python train.py --hidden_size=160 --hidden_act="swiglu" --qk_norm=true --extras=["local attention windows", "value embeddings", "short convolutions"] --init_std_qkv=0.0506 --lr_head=0.00393 --warmup_steps=29 --decay_fraction=0.822 --decay_shape="sqrt" --max_seq_len=1024 --doc_mask=true --train_tokens=146400000 --dataset="wikipedia_en"
Each number is 500 + 50 x the weight over its row's rms, rounded and kept within 0 to 999. Layers, rows and columns count from 0. Numbers have three digits each. The size before them is the row's rms in percent of the matrix's.

# layer 5 MLP gate, 512x160, rms 0.256, rows 481-511, columns 0-159
120:542539479560415537547597567480446408483526532516538534435446512370505522497506511463436510523537425598465443500503525450568564543465470483525534438549503506470538383481520506575547443501477530565456554478483458575548405458519492429514476515544485528422484453498496439555547475495516473485525502441520357593490522446445375485586409507466493475470495504555494479561513457564603524507485553428563554489517502569506469495425516489496544522578503564459479659494417558408518503523488509
108:602491463454499337485469417497466504421437544446478528579516523599529518403451434484504488512530495486558507439453590538547547457523469552463506600553548472580574474555500588529406501515422480530479461506534475579474518487519522422487551494540491494373490483561548483457503500544505455497382485623507501588515489528471637471523558429541497491530409507460579564457538495403517495469426532522556538466561520497554384505450521470482517480550444462506475463482441529511503511549481481
127:477501532534434528444530484456527464592538517551485590469419546480475570456486537427547450495545554476513461567587514464554486508495666520521473618515441522496510468407471516573486481577473501470460560568408519568467532527480573490451536481439504471609472421512510462554545416524527482460533484413463481456494482628561560515532525515409481429448485520390610477491515504515497416516499491507533478446512532511524511497506567494509641567502431553581397485523457474522458464421482502
086:593556540544450475546419598525449454467564525483494512504470535477499544541412505529585497562429447537468541498435472583525438447501538548392473520490449459460466463498518465597512549464594569521514557553470502525503510482507501456548516508422454441483573434518401627504462403480481579527424544436513452491490542494503511456539507507594485483588485558505427502513576464565390573527461492518500498550507497542450388395429472501403577549520509397542503521457584507459535498509560533
138:563442548588459541530534496504520489534461562496507543508505481523530426503471535488504532504435493495324536517460469470467477436545448543552468527538618449460470559546484488564395495504433484459506455430461507484512624401496469458480499412518471487503592585524598414429468444533512583437546454551528552527517404508480525506503519541547516508437459529451455537617499495558503490521541376472613525530456520485405561399517523435479424470554521493536520582436536474530482443529525458
046:531485569583503520498588460498533466519576506472548435534393639476417478475504477522537461453443452456456511432578514464472529583474614483514522484431568487550493469513571522431424507460469499593429587617567497540449451483491421461479599477576524489555500505522442557533584499499499490475582522465470589485508529578588533492553501541521562406466555491462502467431438571503562503524510536452500423497542517520410447441507531466490424483527561466429524424524484462454556467466486602
125:566492437447472545512560505535568586430490510455578493482526525581506591543460568465429564537500475432520601556508608491542468480530398499509452490504534491459534479420532494540425504405564508471511474599468478528472587460427461508576470488557520459477460475446520437483520513466489604496553441511433478477628552510510600513518465502576460485502538445570485555553464427448526453516541492438493519418382426545469504501396489556482430479527508538487549566437581404408531533469495498
076:459485379491577444515489483485452483457597515455476512551550575577526461508518517471517508467490496500495398451549536492461579503456422550445519601528574545527578474373545535503477554449438551500605444539476420466616516482574588536507550376519516536405534431557522465543524579502526536513467514593547538424416509539447460488498468567476454483554491494540460489551493559451471539445496508412570500535474392516443538463475422481616501553435506491516491486477473551499469558543524447
115:493501483458434530571572544506557577529424572602464479444461550508499631503456547562452565465453529510464575478494492508484512548555531433585452437537547511575500494538466533393509427492465592449518600518392527503475566576545563615544456465530517417522550459612527538500524562433439480486513465521422387491421479477509409483463522446567538493547481500424500530457534613606517529486493499509551501526459569533452433448434480505517505558507469517529502544567439495482507525472552499
112:502538483522477473503513439545459509486444538491528495460466510474489522539446516524531532490422548467609551539468472491496493522440472589461566644498464537470468498456438490548466470532581505358472521501515570552466436454563381497486498371497530488459537458585553548460482538497512549565501603652558451525521598466530494497396473491437556573464501554348478460454502454467496514439473508379485493462440474532487547462437492449530509420472476530499495490489467527438407547558532560
112:574547496486509479520556495530575462513456458465538554487451523522467398427374480562452502515488533433570514499435479510447513474459544487421511507504485590464473505415500403509444521495519525436510584527425493530457486574534473499553474539538491490466425541386337572467509512543540470482429547528496380465526450468489570478489555517586473500565519491459494474512503452486494459580447510457480510471452510458506576566489627495535367515466533625462566406528509500414521490422528579
096:540482443450491485572485424525570483422563429440513531498620482560460516490496525560544440446540544364491450561445489469545485545593472537600522599543506474496474434367542569551451536413418570406577491465492496524524516529481568467425480559461578531483455487485565528492530445498550398594543495529422511553586577566516489519524536532472495537534458520415482476467467579484572473492432514488416521496511500459423521515583469537488490527512515429489575538434487511535451553536446472
108:426438576473532506540445498408457413477469508496500527465549525519444522486532558485466605528517555442462426541464495542574502527494488463519400458440536436543559470483453520521441467488484499391552491443562417395499485521452442475512471437464616567455544518568517476520503381453476466524414561449510594533558476516405533481534479568448546559425501543521479466462457551497508434472495502619518524477472513544472508548469592571523435678466566520502538551554489460450505470479553443
086:568506464550590563578414520516472448512425523422515583474393552486538440479432516472565402426446516411486545475518460507561396485537472500477503616507434592495471506461467426521471469579546499460475473422574416543527531564428507558470428549498523527532460591489586483551439534513475503488514489482489515557521528501511473473416519468509460507542531493504560562482448502565523449531499570456512495484566458412479568490569456479395632524532468565513511469564480438580584592509514440
019:551556436541613484465514470619545520478549473456523466453574498535437523432439489529495560554525457498446387436425499526558391433552508520499478565478530556485499535505528495492497478512547488473495444487547472525554500476500535472512504501479500591477488494426414419513542568542584451514425444496485506470503453580504478484444493422488555526543550512341539423477658519496519557510572493448466466515523514410447588560538477545521533508589573469506455496562543467516652447500581494
091:480451488495552472499453458479519471439563524438588486566477520500424503545410489483541546448461512599458459532444488555403591522492482514427483506592489451410478515548482488507392459571492505522460558530430498422497531497579519540561479486498565494461569543454604533504555484572450550435378486572482456598515510443569439538484483430541463554599441497552457516552548444514536594492418532479454550502492492416504536409419467449496349508519529522529463527475544492482530403532533474
094:515552514469502492490509468535535442426463403513488511574477437523484514488496505500552529500531561484435540430448529461589606499468466373479546607470445481465496484518562490440475518468456536478484585516503443609505428470469455507468458524425590488477401491493538574447511515614425559487489545441500616513494503484449410530601584498449390584528557555401418548515606530464467505515491535511412536498470486557554506478419472556485500634509479458531454553503519442530503518515486452
024:613569538503433458458528450543444533600502480489539441489486494465452479481509453473474550520582423510451441473465563404553528489505488607557491624461549449448576538388382462459538472506505478502506503502440431543484654600480400570571553484531523439442440493506493491437565511545503509444493540466466596542486540470558474474576598527493520517499507550562498410504538467504491531548530496443391470515489583518510513592511419504523518435461495464546447567465492432511467473500461524
108:477605544506524424553485511534532459484536529455452477479400483500455543512436595523581601511457539449483451480465435615524430495579563425494472510502486457491507455527428480553508587578488443499422479480451484477502394574498463447471530567484551482541595503530544491591556465463470458523534491506535626542446525593551497430421504564593481526468427427529427462500575500611474460436483482550477575473513505488455469419464504554595495562497419537391525448487504501453503458521487487
124:440553441496568558498477512485518506601564550566572500466477462481467539644550494597416437455416561505564481473522481573491489556481508474464435457452625542471499519569553522577442429573471588490535480615407512460458457495469554542510568448540510602455553494469578548480482494529556532519450563601520513584527542563473568471510566509519462594482524515468569505524519542520498551530455483529499527470448503473528550504515455516580551531506485492547571633501440416564510467509428463
040:550508477502470544479605445505495374527426480513625473550437477471640470394467509510518422465511473442533555546386448440470502484469559485476457522551521486421538558557525512550450526459491542458483552525511417524571547526559445434432465443518502481491561507549552492525578566480453519555530502454556466486574470506540490446562428525537485571458538627415486575429437479485547544510431573516541434511393437441550522466519476481507500547477515532494538567535564501461471476479557379
089:474497531579545413485495408499561567448519486472515492584514510427505374474400532434541541532485480506453469477506504530473629474597474502472450562549504529530524539519447497514488525477459508498448435428597511364465516503498469529454532449546536415466496513396534521551576467498507434442538538504514520447558536521520437611452455570506537588481457455525496564507493483605474414535492485567550514486592569487456400487561518463481412437429471459472533490481578456530450376443524468
095:467521509461539390549537449502465471533533526544399480500593443522487491453519555571425559498472521525462476542427524525517458462509503507457550481591509511486589525492419470513565605514515478577575436565550536447496495493577481447503578517486464520476507427434428526462413598489411608534445549526594501497512519421471444489396551509464563444521429532562416456471516487544411471408496480502448404489481405519500396541518459513561507482603436530457600428470468473535507489500486516
134:488462462518450390494488475553478497482507530417423505484484513552550545521525657576539479485526390460483478482455476423502424496541540452579404479487550555431518555489441519517535468458519509518563488569529437431538435496518440495538453484583487529579539512498464386550420406434457549398443561487444514502384541497482539526470621442465478497491379556538438500479545466580565521498399477484528470435538573549496472421518472483525516442474510490517499400558441471532469536469472476
066:523474534463456523495440446487516508477605535516495543471567532589514473517503518407510437461390434436534570518513466583533481537491579495521456654579498509567528558528499456479429484506610487484524506463498404444491510478492434508533537550410599448429503469566533584522492414665537535485483465542573484565468583494560479457644536520473567486362508531526475428543464555437453549564485505460522510489474526468510436456479517505472472523442524559521419525508485514490443472495516482
105:368391500521510539595511539538553396469532494480465565460482527431546498482455483447468594471541496507476512536446535510445519503472523467464438615532564528432477566510438541506510489593459545515480485527502571490538499588479530565432456484462394485444544502519466454524554464493533439442551486594460532514506444413481491536567474475474487465515397634597526527486526487521503461517552420393427516522434518493466476511556388516548469470498516516473598562552577495538401486427497401
107:448524403527484442488484446514496374543495549593527518487514485486581540466470585531564451464449433515464491533587580481486548567480501493491451431526528480404474558546523493480508555549491512519492432470490498595448631474421455505492593559477421493581522490508423571459506523491432572518454473574446530461440540545406413560447561582533496494536387462555499449579510515467518548474415488515577441583532483447456543512518583473454466494510546514521486480520502503441412490534518637
121:499501473470546439481503507423548465500510407512520553628495522482561488530497517540422503475509497503525516538449520494510468528461528489572555543452447431508525530641486562508448441531506569469495522520414544496445555434483479537535449505444549558470486598542485571450457450585611381481503557470466416492423566431450478556492368519523532548420465442447603486482542524587432470481466542433474529482493389508483488567557512494566548473483467467489388582459541562469527580447436488
050:462506435542545540422525484490529517486396529488584491469405550440474532445522504540517516485488410424435530459514511447455451445451527504482569550544475557579532447574464539334489558459578426481440522556514462495527589519402465499476523527481543503420467656473494566529464552434529492476463489502452504403492523508538456535542536529443470514574496573473440479468503473457429560480530444502406428400524486543568503496488497495453421388523514550543477451556471549498517439438598441
116:530489510610365499485468477474439446520529547571503468534497525486642543502440559479427501503454448494579518409435480520543547477429496427462462454559555576517453571561527525493493494504522523573407536550551414566581429486510497519395447475451514498535565495442437464484542377480517462409495529514453507491498548495418505482562469591470488528467469563532492578509581425533517506498422550446428520417552518485467556483504391538496438451521468465590514548574566533496454500560528547
032:575514544449495528422526499471532518417570555513547405456573397465623493540509495495380509558468587428498509484511482555595487565534484507443557468518464431470500495453536527487547431458477476554523490522591516472441544511482576554446511481487405508457451437432549485492501423553464581469563484450506405380469451548448565484519519456535511350416463521472474599502498549451537505506517570475459470459463535442453421510566510510498534492496515539444518490436434523584411483417537481